python train.py --num_hidden_layers=10 --hidden_size=96 --num_attention_heads=4 --num_key_value_heads=4 --head_dim=32 --intermediate_size=192 --vocab_size=2048 --hidden_act="swiglu" --norm="rmsnorm" --norm_place="pre" --norm_eps=1e-05 --positions="rope" --rope_theta=10000.0 --rope_fraction=1.0 --qk_norm=false --attn_scale=0.177 --bias="none" --tie_word_embeddings=true --parallel_block=false --init="uniform" --init_std_qkv=0.051 --init_std_o=0.0114 --init_std_up=0.051 --init_std_down=0.0114 --optimizer="muon_variant" --learning_rate=0.00887 --lr_mult_qkv=0.4 --lr_mult_o=2.0 --lr_mult_up=0.676 --beta1=0.9 --lr_head=0.0113 --max_grad_norm=0.5 --warmup_steps=200 --schedule="wsd" --decay_fraction=0.828 --decay_shape="linear" --final_lr_fraction=0.05 --batch_tokens=16384 --max_seq_len=1024 --doc_mask=true --train_tokens=124700000 --max_steps=7612 --dataset="wikipedia_en"
Each number is 50 + 10 x the weight over the matrix's rms, rounded and kept within 0 to 99. Layers, rows and columns count from 0.

# layer 5 MLP up, 192x96, rms 0.116, rows 26-50, columns 0-95
39 53 53 54 52 50 69 45 46 55 34 52 75 52 46 35 59 40 61 51 49 60 56 34 49 37 60 53 44 52 43 47 46 53 54 56 72 42 45 30 53 44 51 57 42 44 42 52 46 52 52 48 59 59 42 53 65 55 48 57 44 47 51 58 47 49 53 68 62 50 43 50 57 48 50 46 51 38 60 40 53 57 48 54 40 53 29 57 39 57 41 45 55 46 56 44
55 53 45 46 44 53 52 47 66 49 68 47 58 41 68 34 48 57 34 53 45 45 45 58 54 45 51 58 53 75 62 37 62 39 44 45 44 55 46 45 41 55 49 34 57 60 35 47 56 44 75 45 63 47 48 39 49 53 53 42 44 64 55 59 55 46 39 55 43 57 45 52 42 44 61 43 51 48 60 47 65 34 42 60 45 54 74 54 53 51 57 40 48 56 52 38
36 50 51 41 36 58 44 61 37 45 52 54 60 55 47 49 21 55 57 54 65 42 71 31 78 74 60 49 49 54 51 23 47 52 42 51 48 43 50 44 42 43 55 38 58 55 49 56 54 47 76 54 37 52 43 65 62 47 39 41 48 46 41 69 46 49 67 62 46 34 62 61 57 48 57 39 45 55 48 46 47 47 55 61 60 56 32 58 72 38 58 51 49 55 54 43
53 41 33 64 51 47 55 48 49 47 56 50 46 57 58 62 63 49 55 40 59 44 39 47 57 46 70 40 48 68 38 59 54 59 47 44 51 50 40 37 34 55 43 50 58 47 48 57 58 43 55 43 46 46 56 42 49 44 18 47 48 37 57 41 56 42 62 51 44 51 46 61 47 49 36 37 37 68 57 38 52 53 42 47 47 46 40 51 44 41 52 36 53 47 49 45
50 43 58 47 67 55 32 52 66 55 37 34 40 39 54 49 58 47 35 37 45 48 53 63 43 59 45 43 47 66 41 45 43 49 57 31 50 31 48 61 69 52 54 45 54 52 46 54 40 58 75 41 41 55 57 49 22 46 44 51 39 42 49 47 63 58 53 64 29 71 33 65 48 52 40 42 56 33 66 49 51 53 49 55 52 46 50 57 55 60 50 30 35 47 61 65
50 60 60 42 47 42 62 53 60 47 39 62 50 49 55 40 42 45 58 50 52 55 39 48 58 47 58 38 45 30 53 60 50 41 65 56 48 49 47 33 32 70 60 46 61 56 50 46 60 46 46 67 51 52 45 50 51 50 36 56 31 55 52 43 62 48 65 47 32 42 34 54 37 65 55 46 53 56 42 44 50 52 41 31 43 40 45 58 48 54 43 32 36 37 44 45
43 35 56 48 52 60 73 70 51 61 53 60 59 50 60 40 56 55 33 43 66 43 41 28 54 67 65 43 47 43 37 40 56 63 44 43 55 49 35 57 28 35 39 37 36 52 57 49 54 58 44 60 63 55 35 50 38 49 42 39 45 38 53 62 50 63 45 52 55 47 52 57 48 59 40 58 51 40 28 37 47 39 66 55 71 36 35 54 62 54 62 41 46 52 63 73
34 47 51 54 35 54 43 45 52 57 57 42 55 52 46 51 50 45 38 51 48 56 52 25 62 52 58 35 71 37 37 45 57 41 66 44 60 35 50 44 56 44 38 52 54 63 49 67 52 47 33 69 73 42 66 57 49 49 46 53 63 46 67 43 72 47 66 46 47 49 47 80 62 60 76 49 63 45 38 48 52 46 43 43 70 56 53 30 47 32 56 32 52 60 49 43
46 60 41 54 53 54 55 53 37 45 25 50 49 56 57 46 38 67 60 56 39 29 41 53 70 56 52 47 45 56 56 51 63 48 59 48 50 27 50 50 44 48 41 58 32 61 46 39 44 64 66 54 45 45 67 46 64 65 39 60 45 48 48 55 49 31 65 47 49 38 34 55 44 39 54 53 38 45 51 73 57 61 75 52 52 65 39 33 48 74 41 57 48 63 45 53
46 42 38 54 48 50 60 53 53 51 50 41 44 63 47 37 59 59 61 51 50 36 39 43 73 28 53 45 52 45 65 43 39 43 50 48 43 41 34 36 54 52 58 51 46 44 41 46 53 57 23 53 55 54 57 47 56 48 42 50 40 43 66 59 40 79 41 38 44 47 61 55 63 44 38 58 46 54 44 44 57 59 53 40 49 57 52 65 36 55 51 44 44 59 36 33
31 53 42 46 52 53 48 51 48 55 59 30 58 51 48 67 55 48 52 33 53 47 54 61 36 48 59 43 51 42 57 49 50 40 36 56 55 51 33 42 40 48 48 50 40 38 54 46 39 52 62 45 46 54 51 64 58 48 43 43 51 50 54 56 44 36 50 36 54 65 53 40 49 48 53 40 46 70 46 55 55 58 49 60 41 67 56 43 33 41 67 52 54 48 51 45
57 63 50 46 39 49 52 73 29 49 56 20 66 39 41 53 38 52 51 45 71 50 54 44 40 50 56 67 60 40 44 41 45 62 58 73 50 65 51 49 53 54 46 55 65 44 68 57 57 33 51 48 64 79 54 55 50 57 48 50 33 57 49 32 55 40 41 41 50 63 43 60 66 43 54 45 66 58 54 51 35 61 55 49 42 58 55 32 49 53 46 38 36 45 55 46
53 60 50 34 48 62 28 51 48 59 47 47 44 33 30 72 49 37 30 64 54 54 56 52 50 51 36 53 57 47 47 44 56 54 42 42 25 45 41 56 60 50 45 50 40 60 54 55 61 53 53 67 63 55 55 49 50 51 57 71 48 52 52 51 59 69 40 52 43 48 28 67 67 36 53 37 52 27 45 37 48 49 41 43 53 39 55 57 39 54 40 47 53 73 45 60
39 27 30 45 56 66 59 50 80 57 53 50 28 45 56 51 56 50 48 41 40 48 48 45 36 41 53 39 74 46 47 43 58 57 45 49 58 54 32 59 43 45 41 46 38 47 55 43 50 58 37 38 44 72 65 49 58 47 47 66 71 36 57 55 41 40 39 45 62 51 62 41 57 36 38 65 38 48 49 40 55 64 56 50 35 63 28 41 56 50 28 60 50 63 55 45
37 60 38 63 49 34 40 53 52 36 55 52 49 42 54 61 53 53 27 52 43 40 62 49 72 32 57 47 52 47 56 40 40 62 54 55 47 57 43 66 30 38 48 49 54 59 32 56 44 45 64 66 53 56 48 65 68 63 40 61 44 60 26 35 56 49 48 54 49 53 62 48 62 62 83 41 40 63 32 50 45 34 60 66 60 37 56 63 47 44 47 48 34 46 65 70
54 55 53 40 55 48 52 44 35 41 57 43 44 51 58 38 39 47 56 47 63 59 53 44 42 56 37 49 48 44 39 43 48 54 48 39 58 51 68 35 44 38 36 64 40 37 69 55 61 48 65 48 62 46 46 42 50 52 47 48 48 53 61 48 57 50 37 46 42 52 43 54 45 62 49 51 50 47 51 62 45 37 59 43 45 44 38 64 50 49 33 43 41 45 54 50
31 53 38 53 38 44 48 46 48 42 42 72 69 63 64 52 62 56 42 35 44 53 66 45 65 50 48 50 30 56 46 30 47 53 58 54 49 61 55 54 50 61 49 72 24 53 53 47 57 37 56 43 62 41 60 43 52 46 63 63 55 62 46 51 43 45 54 48 34 27 49 59 57 41 61 43 38 37 71 64 41 50 33 55 35 45 29 58 50 48 46 56 56 49 54 38
56 62 58 50 49 50 43 63 66 48 43 45 69 46 49 51 24 73 41 50 65 41 45 66 52 80 44 50 68 41 34 38 63 65 52 42 51 47 69 44 45 52 43 46 57 46 48 55 51 55 57 68 50 51 54 58 50 39 40 53 42 37 36 54 51 58 51 60 64 67 47 57 58 60 30 52 39 39 47 53 37 48 45 27 53 45 57 39 48 48 58 51 53 34 55 31
40 52 40 49 76 60 49 48 60 41 67 59 50 47 48 42 44 48 48 53 51 49 53 39 49 49 50 50 50 48 48 57 43 43 52 59 47 55 52 56 60 49 52 47 23 64 44 44 51 56 46 51 42 43 27 39 55 60 56 58 49 47 48 23 48 63 52 52 55 47 50 38 43 62 46 62 30 45 44 61 38 42 53 62 48 44 38 52 48 59 49 50 51 31 68 43
48 48 47 48 48 64 50 59 62 49 39 56 60 63 51 56 56 45 59 56 56 33 55 58 66 60 60 51 47 64 57 57 56 58 48 58 44 54 54 56 58 45 46 40 64 58 52 50 39 38 47 41 51 53 41 60 34 55 44 46 51 44 51 35 60 33 39 60 42 48 66 59 44 30 51 45 61 61 55 61 60 51 49 52 39 51 39 38 53 51 54 55 60 47 27 29
56 39 36 65 47 43 47 58 48 46 35 45 48 53 64 39 44 48 62 76 54 53 52 41 58 34 37 48 42 37 50 36 56 48 42 68 46 27 53 54 56 63 53 77 72 50 39 41 46 44 45 39 45 43 50 59 45 50 61 34 55 28 65 38 56 57 35 71 64 43 60 59 59 36 50 41 40 49 49 50 49 67 24 49 44 23 69 37 49 49 48 52 55 60 61 43
53 57 50 47 52 33 55 52 57 44 43 65 46 54 53 52 58 65 68 59 40 44 46 45 56 61 32 59 52 66 53 54 52 39 29 44 39 60 36 49 63 67 58 67 39 51 47 47 39 56 70 35 43 54 65 36 44 75 42 64 43 43 59 49 43 42 44 52 33 40 64 46 50 39 64 50 65 61 49 57 59 76 43 43 47 30 48 56 57 32 51 37 49 38 49 58
62 54 51 52 55 28 50 45 55 55 63 44 42 41 49 43 61 57 38 63 61 68 56 53 68 68 52 44 58 37 52 60 38 47 49 63 65 54 36 42 57 54 47 42 59 49 57 34 45 44 37 42 45 71 44 51 48 52 36 37 55 47 48 65 44 52 57 59 67 51 57 59 49 55 35 64 42 64 55 69 47 39 38 50 47 47 56 38 68 39 32 41 35 55 38 48
59 52 67 62 52 69 55 44 37 53 25 50 55 37 74 63 52 54 47 35 43 56 56 54 52 48 28 76 61 39 41 48 60 44 46 46 33 57 44 56 53 30 53 42 50 48 44 51 54 57 43 45 48 66 41 62 61 57 49 45 54 57 70 46 57 42 44 55 64 52 48 52 39 34 51 38 50 38 61 53 35 51 67 60 41 60 56 44 50 51 53 73 76 42 33 39
68 41 53 35 61 53 39 35 27 50 58 50 58 52 55 49 63 45 61 71 39 57 52 62 46 38 35 59 62 43 65 49 48 51 39 63 49 34 47 57 50 51 40 41 52 47 50 59 63 59 55 61 66 56 51 66 46 27 53 59 58 60 62 50 66 64 55 36 46 52 44 82 56 47 48 50 60 48 49 56 57 41 52 53 44 54 38 47 49 38 48 35 46 34 60 51
# layer 5 MLP down (transposed), 192x96, rms 0.0784, rows 26-49, columns 0-95
66 61 28 44 52 33 39 37 41 32 72 62 30 41 52 77 49 36 55 39 51 38 45 60 43 58 60 63 54 49 57 45 56 47 48 43 42 33 52 53 50 46 30 39 57 62 46 38 58 42 43 49 56 50 52 50 40 44 51 33 62 50 32 51 55 54 41 48 48 50 53 56 59 35 50 59 28 62 46 51 63 61 41 49 57 41 52 48 49 43 54 53 45 56 73 54
46 58 57 45 49 57 57 53 45 63 59 36 51 71 42 55 62 38 69 49 27 50 53 33 49 43 64 43 28 56 48 54 28 61 45 55 57 57 65 60 44 48 36 61 54 44 54 52 40 57 38 63 57 46 41 56 40 51 62 72 51 63 47 50 49 34 43 40 42 73 49 54 43 45 59 61 42 48 72 38 51 48 60 54 57 59 53 38 62 51 37 46 58 52 49 26
51 49 45 49 46 65 62 49 72 58 66 49 45 46 53 57 42 46 52 55 59 37 43 51 66 66 46 68 66 36 41 32 48 55 38 53 42 61 36 52 53 49 55 44 62 58 57 62 59 47 32 50 53 57 45 61 57 53 33 45 38 52 57 74 39 57 41 43 37 63 39 53 37 52 41 58 47 68 44 51 45 42 72 57 53 44 50 39 58 64 59 50 33 34 37 39
71 53 53 65 59 53 49 46 60 42 57 54 53 53 39 59 57 50 50 68 32 50 55 61 39 68 46 59 44 41 49 44 51 65 56 65 53 55 57 48 49 54 41 55 33 51 66 47 38 50 57 44 57 61 65 48 52 56 64 36 44 47 44 40 55 54 58 54 63 58 47 59 48 62 44 43 46 53 46 38 53 70 61 46 43 42 51 48 50 57 43 49 37 53 59 52
40 45 51 48 36 55 41 41 64 69 44 47 50 49 47 45 58 44 53 49 40 42 48 56 73 46 46 53 34 87 66 53 54 57 53 46 55 49 43 60 52 54 47 45 34 54 33 43 30 55 48 57 37 50 28 50 39 55 57 58 45 61 23 35 54 46 51 64 55 51 44 42 69 47 61 60 38 49 47 31 39 48 47 40 54 42 47 42 45 47 33 39 66 37 48 50
55 60 37 47 52 57 42 49 48 43 53 39 68 45 48 68 63 67 61 52 49 34 69 62 50 45 48 53 62 51 46 54 40 43 36 45 67 49 54 50 52 72 41 47 54 41 46 68 46 51 45 45 53 47 55 52 54 58 52 72 43 49 42 56 54 49 39 56 67 49 51 68 53 49 42 46 43 56 65 58 49 26 49 66 56 63 48 70 54 55 53 55 43 58 32 40
49 30 39 35 52 57 52 54 44 60 40 45 21 53 61 42 37 63 64 50 41 34 30 28 67 48 48 28 41 56 33 37 60 54 57 53 49 51 43 54 50 69 32 31 56 51 55 60 48 42 48 44 56 41 47 45 54 54 56 37 48 36 49 53 52 36 36 58 44 57 36 44 36 52 41 55 58 48 50 50 48 55 29 52 45 53 51 52 59 36 56 65 82 56 63 61
80 48 57 44 62 43 54 57 41 58 62 49 39 45 45 46 60 34 72 37 46 49 57 67 51 53 56 57 58 28 51 61 60 65 56 64 53 43 58 43 49 54 51 49 52 40 52 48 35 36 36 40 48 44 51 68 47 69 35 39 69 64 47 55 53 44 68 40 54 57 58 67 38 38 45 57 45 45 45 55 49 21 41 44 41 44 54 50 33 61 70 36 45 40 55 52
33 58 67 37 39 48 39 56 39 56 57 46 62 48 25 18 45 48 50 45 46 61 56 63 50 53 38 51 37 45 29 72 45 46 48 62 42 39 45 50 56 54 55 36 51 29 57 55 47 65 49 47 47 57 44 50 46 48 48 50 49 54 35 33 57 49 47 55 53 73 51 50 59 55 41 54 45 36 50 74 57 42 50 58 41 41 52 38 64 40 61 44 51 28 68 34
49 44 41 44 56 46 47 46 44 64 33 39 31 40 56 60 56 57 51 34 45 39 57 53 33 56 50 48 49 56 48 41 44 58 56 52 61 48 51 43 43 34 45 39 48 32 32 69 44 40 68 54 60 41 31 42 56 54 53 57 66 50 46 53 52 52 64 52 28 56 38 48 52 57 38 59 74 59 56 27 51 50 55 41 61 58 40 27 54 46 57 45 65 35 45 52
40 55 38 49 56 52 54 34 50 42 50 45 33 40 50 58 60 39 38 41 50 42 47 64 45 39 58 40 44 57 48 52 49 29 39 49 56 57 38 64 55 33 61 61 44 69 30 46 39 55 54 51 37 56 46 61 53 46 50 53 58 83 38 47 58 47 52 45 45 28 50 42 38 24 45 43 46 55 54 50 28 42 46 27 51 54 55 65 33 73 52 38 56 46 50 38
56 61 37 44 45 61 46 44 47 59 43 54 53 41 47 39 54 39 72 48 29 39 34 28 40 51 51 40 36 59 66 55 52 41 66 30 60 58 40 46 59 50 64 56 67 87 57 44 56 58 38 34 56 53 51 55 51 43 58 50 38 46 49 62 50 56 50 51 66 48 36 54 46 55 39 47 52 46 51 29 54 49 38 41 49 56 45 61 46 40 40 61 42 47 53 54
58 58 41 34 51 46 38 53 31 51 47 48 66 72 52 63 54 57 35 64 35 56 48 44 67 55 45 30 56 63 57 38 58 49 52 62 44 73 59 57 52 53 51 46 35 25 49 39 43 36 58 51 44 47 54 53 66 69 67 45 62 34 49 50 53 46 51 56 44 70 57 45 31 39 59 59 53 49 67 46 61 46 48 44 35 49 57 57 54 66 44 51 63 50 47 55
54 59 52 58 46 37 71 60 54 35 38 53 36 57 43 60 54 47 65 43 62 44 59 53 67 39 49 69 54 53 38 46 45 62 58 47 39 45 48 44 38 50 61 39 44 28 43 62 44 70 49 58 56 53 61 66 36 54 61 52 61 54 37 50 46 55 59 52 51 61 53 51 52 49 59 43 44 34 50 70 64 35 51 51 43 50 32 58 77 68 62 57 26 50 56 44
33 49 43 40 46 34 50 53 65 60 48 44 43 46 66 29 52 46 53 47 39 62 45 55 50 44 16 58 53 46 42 42 56 39 39 42 35 61 57 68 56 44 67 44 44 59 34 47 53 56 55 45 65 74 43 39 42 44 48 63 37 52 40 42 48 62 33 44 68 49 40 30 64 53 49 53 59 51 50 66 47 63 83 33 70 69 34 30 56 49 45 40 52 50 49 45
47 58 48 54 55 52 46 61 60 50 52 43 56 57 40 39 35 58 54 36 49 39 48 49 60 58 51 54 46 47 37 85 56 54 42 42 47 38 41 49 58 54 60 58 47 55 52 49 55 33 53 71 48 46 48 60 61 57 49 47 64 61 48 42 41 55 63 49 39 44 57 60 54 45 54 32 71 37 53 57 58 75 51 53 54 48 59 58 55 44 45 61 61 50 51 56
45 66 64 36 56 39 54 31 43 44 45 51 25 50 41 53 54 43 51 50 36 43 48 53 59 53 43 39 54 51 54 57 51 54 54 59 57 46 44 44 21 40 56 37 64 51 40 43 50 62 35 55 49 44 33 33 59 59 48 33 53 47 48 53 54 56 35 37 40 64 46 65 33 55 44 52 52 43 50 65 69 49 53 49 48 56 38 57 48 57 43 59 32 58 71 49
61 54 60 34 48 65 45 53 54 44 49 50 51 48 61 74 47 56 44 55 55 43 67 53 65 78 47 29 79 63 43 32 51 50 61 52 48 61 30 57 50 51 34 55 62 42 47 38 41 58 84 50 51 59 55 55 54 62 50 45 38 46 61 57 54 58 59 46 49 50 48 57 51 52 39 41 62 52 44 45 54 67 38 50 68 58 56 53 57 43 45 50 61 45 50 47
65 37 63 60 23 56 53 51 49 41 48 30 48 48 51 40 60 49 50 47 52 36 42 73 52 59 45 46 51 54 49 59 46 58 45 46 51 44 36 55 39 59 42 43 59 42 54 55 40 37 52 30 45 48 57 49 53 39 37 56 53 54 46 58 67 41 52 62 60 61 51 60 40 53 44 46 54 66 48 53 62 60 45 38 43 71 53 69 45 51 57 47 53 60 36 47
49 51 40 59 48 83 40 46 43 57 55 52 47 33 62 39 50 58 36 60 53 60 42 47 69 48 53 58 38 43 52 52 38 57 65 47 32 43 60 46 58 60 42 46 47 70 51 59 63 52 46 60 46 45 49 46 35 48 38 38 44 56 44 59 64 47 63 73 53 40 64 37 39 46 35 65 44 71 37 55 42 53 49 62 50 42 54 45 39 41 44 54 37 28 43 56
62 45 48 44 46 57 70 27 36 45 68 45 46 47 50 39 42 51 44 56 56 58 30 46 38 32 44 59 37 65 59 58 59 44 65 41 50 37 29 53 59 58 54 48 67 72 69 57 59 50 38 52 35 37 52 60 62 57 26 52 39 46 52 34 58 46 57 35 54 39 41 57 56 60 46 39 66 47 37 69 38 39 57 60 51 40 43 61 47 35 50 43 43 52 44 43
24 48 48 46 65 55 39 40 50 73 53 44 62 51 45 41 55 51 60 37 49 77 47 55 49 49 36 37 49 51 61 62 61 42 45 63 59 59 32 37 48 49 42 44 47 49 42 50 37 59 71 49 43 49 53 54 40 52 37 56 48 65 49 44 50 51 40 63 56 47 71 38 59 53 58 50 25 45 35 57 52 73 52 47 49 54 53 66 55 58 64 36 57 49 48 63
40 52 56 69 46 45 52 54 43 67 61 39 45 57 72 57 42 66 40 65 52 52 46 54 48 50 66 65 79 59 36 59 60 49 42 47 52 34 49 39 59 57 57 51 46 56 64 52 36 48 50 39 56 69 51 56 52 54 49 54 64 41 46 64 42 45 50 43 67 67 60 44 45 38 38 45 35 49 48 42 57 58 38 56 29 62 69 40 57 53 49 50 31 45 30 46
55 44 49 57 52 51 54 50 53 68 54 45 51 61 51 48 22 55 44 59 45 50 45 48 64 70 43 51 40 58 41 60 65 32 64 47 35 74 36 65 25 50 54 68 67 35 43 52 37 58 63 42 42 43 40 42 48 49 31 49 45 71 52 50 47 51 58 64 47 65 60 65 47 40 57 24 61 41 45 52 40 47 50 60 48 55 60 58 48 52 47 43 38 63 37 57
# layer 5 MLP gate, 192x96, rms 0.115, rows 27-50, columns 0-95
38 34 44 61 47 64 69 47 46 45 64 53 50 49 48 36 62 56 53 54 63 44 33 49 53 32 45 57 43 59 63 50 36 50 57 48 60 56 50 51 49 62 53 37 60 59 45 39 71 64 55 61 51 41 58 55 38 47 63 43 37 36 48 51 62 42 45 46 43 56 70 36 33 40 61 51 49 51 56 61 55 48 47 33 37 38 45 42 36 69 47 39 48 55 43 47
47 46 51 56 54 50 48 63 51 26 59 39 41 58 38 35 59 59 45 68 51 64 67 41 51 43 38 35 54 51 57 45 60 21 34 53 49 53 49 54 39 49 40 47 57 53 36 57 39 42 56 52 38 39 44 57 46 48 49 40 62 38 40 63 53 35 45 63 43 52 55 64 59 80 40 69 59 64 63 52 44 56 41 62 41 47 58 62 61 40 47 68 65 47 48 45
52 52 72 48 44 53 42 50 50 53 57 31 45 61 56 48 51 34 34 51 54 46 52 50 33 54 54 50 49 46 46 53 55 42 48 44 38 36 62 52 56 57 58 54 31 54 36 38 60 53 48 49 34 65 38 49 60 49 46 58 38 57 64 66 50 55 42 39 48 36 56 48 54 60 64 61 66 44 37 40 58 63 66 58 45 57 64 56 56 53 47 70 45 43 60 54
50 53 54 29 35 68 69 51 44 43 44 56 52 66 24 49 53 30 43 51 58 53 44 53 58 40 63 61 53 57 43 51 59 39 33 62 44 59 50 65 56 22 48 45 44 58 60 61 38 63 31 45 59 49 40 52 45 60 48 44 34 46 55 53 57 59 59 50 45 52 32 52 49 36 54 34 38 44 56 52 46 65 44 57 30 40 44 67 58 50 72 66 39 43 43 47
58 59 40 33 49 44 57 40 62 38 55 65 47 51 41 67 64 46 50 67 46 46 43 60 40 56 47 44 49 48 35 61 41 37 52 53 49 52 55 41 48 44 62 67 43 45 55 57 47 52 60 57 39 67 46 48 59 47 28 58 54 52 56 42 49 56 41 52 54 48 50 54 40 55 63 48 70 53 46 47 57 59 57 58 33 51 44 43 39 52 53 47 46 45 39 58
43 48 49 36 61 53 46 51 54 60 48 54 53 68 53 50 51 62 66 25 58 33 35 61 62 44 62 65 43 52 44 45 52 37 51 68 49 26 42 66 52 63 53 47 35 42 48 60 50 46 66 42 55 49 41 40 57 52 57 64 25 43 51 58 56 51 36 57 66 59 46 59 68 33 47 42 56 41 34 50 29 62 72 44 41 45 50 56 46 42 59 49 61 43 64 45
50 47 26 44 68 61 42 59 54 50 40 48 46 49 47 55 45 61 66 54 61 57 54 48 53 58 43 63 51 69 29 74 62 30 43 47 46 47 32 29 60 45 37 56 69 51 49 55 63 57 49 55 30 40 32 26 69 44 54 54 55 53 44 37 55 44 40 63 40 56 57 52 55 36 50 65 55 58 54 61 57 51 57 55 52 44 28 55 65 54 53 55 50 46 63 41
47 50 68 56 47 61 49 48 53 45 61 32 63 54 59 36 37 43 65 59 38 60 44 57 58 45 49 51 48 49 47 52 31 48 55 39 56 42 45 45 17 32 53 40 54 45 40 65 55 37 31 62 47 39 54 41 34 62 60 13 58 58 34 37 51 40 33 38 58 45 71 60 55 39 45 58 55 53 58 56 54 54 60 62 62 46 43 67 73 30 58 53 53 46 68 53
58 50 47 52 59 62 43 52 43 57 64 45 47 39 57 51 63 61 32 47 57 43 30 49 54 43 69 40 49 46 57 74 38 60 68 34 49 58 56 62 51 27 56 39 59 37 52 51 28 57 40 56 54 48 60 34 56 48 46 58 55 56 29 58 54 55 58 44 55 33 61 37 40 56 52 45 61 51 54 51 46 52 58 49 54 48 55 41 55 37 54 59 40 63 66 30
26 52 49 52 58 69 43 57 55 45 50 45 59 55 49 55 59 42 57 41 49 42 60 42 44 50 55 51 38 32 46 42 40 39 48 64 62 61 26 45 36 44 52 47 43 52 59 52 41 54 47 46 48 50 50 67 49 49 55 48 41 33 56 68 49 53 59 37 44 53 54 50 54 44 46 49 55 56 54 67 55 67 44 49 35 67 52 41 32 52 55 54 52 54 56 41
52 66 50 44 47 43 27 36 55 44 55 53 53 35 46 69 42 46 15 37 65 53 72 57 59 49 34 66 69 48 74 61 51 53 59 61 47 47 33 41 55 30 54 53 68 44 61 50 61 35 46 60 39 45 36 58 53 64 60 58 41 38 56 53 62 51 58 44 34 50 32 56 40 40 62 22 52 67 43 56 48 60 40 47 47 47 49 42 50 52 51 45 41 49 47 51
44 50 50 50 52 45 53 50 40 36 59 52 56 58 67 40 30 66 56 52 71 47 41 62 50 48 56 53 44 44 60 48 38 42 47 66 52 56 77 49 53 46 44 30 64 58 61 37 31 66 53 24 39 42 34 56 43 64 44 25 63 46 48 49 41 33 57 64 37 54 74 49 58 64 64 52 48 63 40 53 30 30 39 57 47 55 46 37 48 46 40 63 40 44 55 42
58 44 49 50 45 51 34 49 31 42 51 60 53 40 65 31 45 47 57 50 44 44 35 49 45 43 54 37 42 42 44 59 50 42 52 61 42 42 53 68 56 39 54 58 63 58 38 43 60 56 54 50 60 65 51 45 48 59 44 50 52 40 57 43 49 44 55 36 48 33 62 50 40 45 62 75 54 59 53 49 71 38 61 40 49 65 58 56 44 51 60 52 62 32 71 69
50 43 45 58 42 45 50 59 69 31 47 51 49 50 39 56 69 61 40 51 44 47 64 48 59 50 54 44 54 48 57 59 36 61 55 65 59 52 54 42 30 48 14 31 39 43 64 34 41 63 41 46 39 39 75 49 54 59 50 49 67 60 52 69 43 53 55 45 48 50 43 45 43 63 49 48 43 53 40 67 45 48 53 59 52 37 52 46 47 44 41 59 71 48 63 65
49 38 53 34 49 54 58 49 44 52 34 57 45 38 59 56 56 67 58 63 46 42 53 51 42 41 50 41 51 53 51 32 41 35 56 59 48 48 52 30 38 51 44 41 45 48 49 64 53 57 55 39 51 56 71 46 51 33 39 50 44 44 57 30 63 46 48 50 70 50 45 44 30 53 43 64 50 34 51 49 39 48 57 56 35 48 45 38 54 56 55 52 57 54 37 35
58 28 58 54 50 51 56 31 60 49 39 57 29 49 46 28 49 47 58 69 61 57 58 53 58 74 50 48 60 42 41 54 53 38 51 31 57 37 39 48 63 45 47 49 66 53 45 48 61 31 49 36 47 47 40 54 38 38 45 47 41 60 46 66 67 57 63 39 41 50 54 63 50 52 40 40 59 57 51 55 53 62 61 39 60 60 55 51 54 49 41 42 57 45 46 53
45 40 46 58 43 54 46 42 49 57 55 59 34 37 51 46 72 32 42 53 29 55 57 43 48 49 59 45 52 53 64 45 31 46 44 41 50 54 33 58 57 41 47 56 54 49 40 30 57 45 37 31 47 47 44 49 49 44 65 39 51 63 54 35 51 41 42 58 33 58 49 36 38 35 43 44 46 69 67 57 47 62 54 49 58 70 47 49 48 29 61 61 40 61 50 57
47 64 66 54 47 59 68 59 55 54 50 45 40 54 49 27 45 41 47 56 53 54 44 41 55 63 33 40 44 54 38 50 49 61 57 41 58 52 62 48 40 45 45 61 55 58 53 65 59 40 55 52 39 46 57 51 42 51 43 53 53 69 47 51 49 56 51 51 56 50 59 43 57 47 53 45 61 50 50 38 58 44 45 56 51 49 48 33 41 52 53 48 46 54 56 78
53 52 61 48 48 45 49 50 48 45 60 55 37 51 59 36 50 63 38 59 52 51 45 35 60 60 40 48 52 36 58 51 46 37 63 47 71 62 52 37 62 65 59 67 47 57 56 46 57 58 42 62 62 46 57 52 38 43 42 39 47 66 42 54 61 73 43 38 49 43 65 51 49 50 59 48 46 68 51 50 37 64 50 70 60 50 46 61 45 40 61 47 46 29 56 78
62 47 56 38 36 64 30 50 42 69 48 57 52 53 51 37 49 61 55 37 31 33 54 51 42 43 41 40 33 74 59 41 49 50 45 52 46 22 49 44 42 60 42 31 50 56 46 71 43 55 41 45 56 56 44 45 38 59 58 44 34 47 59 44 51 70 50 56 50 62 51 53 71 58 40 43 74 49 58 68 56 38 34 69 47 54 43 55 28 34 40 56 31 57 53 46
49 44 57 48 50 42 55 56 51 52 61 70 58 50 38 40 53 64 42 31 30 49 42 61 46 67 39 67 56 71 61 32 22 40 48 30 49 54 42 41 50 52 49 36 61 53 42 51 75 63 39 59 44 36 55 47 55 52 65 53 30 45 47 43 74 61 49 48 55 53 56 54 61 55 46 60 47 46 56 43 40 65 47 56 44 41 69 52 42 46 51 47 54 64 53 48
51 55 43 41 31 39 52 58 21 48 33 49 62 47 48 62 41 64 45 53 62 34 37 50 44 60 39 46 53 54 36 56 51 23 39 44 68 40 40 58 67 45 59 50 43 61 69 45 40 42 50 59 46 45 55 61 37 35 70 61 35 44 54 51 53 42 50 51 57 39 40 39 56 55 46 44 64 61 43 59 40 49 74 51 57 48 29 60 48 47 49 49 53 33 47 46
65 49 45 39 60 43 41 59 55 47 53 55 24 45 55 35 45 41 53 49 55 47 38 36 60 42 38 38 36 38 56 56 35 43 54 47 40 51 54 50 40 66 42 47 42 63 42 37 53 46 38 64 60 29 39 37 49 52 36 29 46 41 41 47 47 56 37 54 46 55 62 36 56 64 52 41 37 72 58 36 62 43 68 53 45 34 49 50 60 57 45 43 56 39 64 42
64 34 37 36 53 53 50 49 44 41 46 47 37 51 56 53 45 48 58 57 51 59 45 46 38 55 58 58 58 55 60 42 48 32 61 64 43 57 43 46 54 53 46 47 37 56 38 39 53 56 57 37 34 14 54 41 33 41 43 62 60 52 50 41 58 59 38 35 51 30 35 52 42 40 53 42 61 35 51 54 61 37 34 61 39 59 57 61 62 30 57 68 52 45 44 60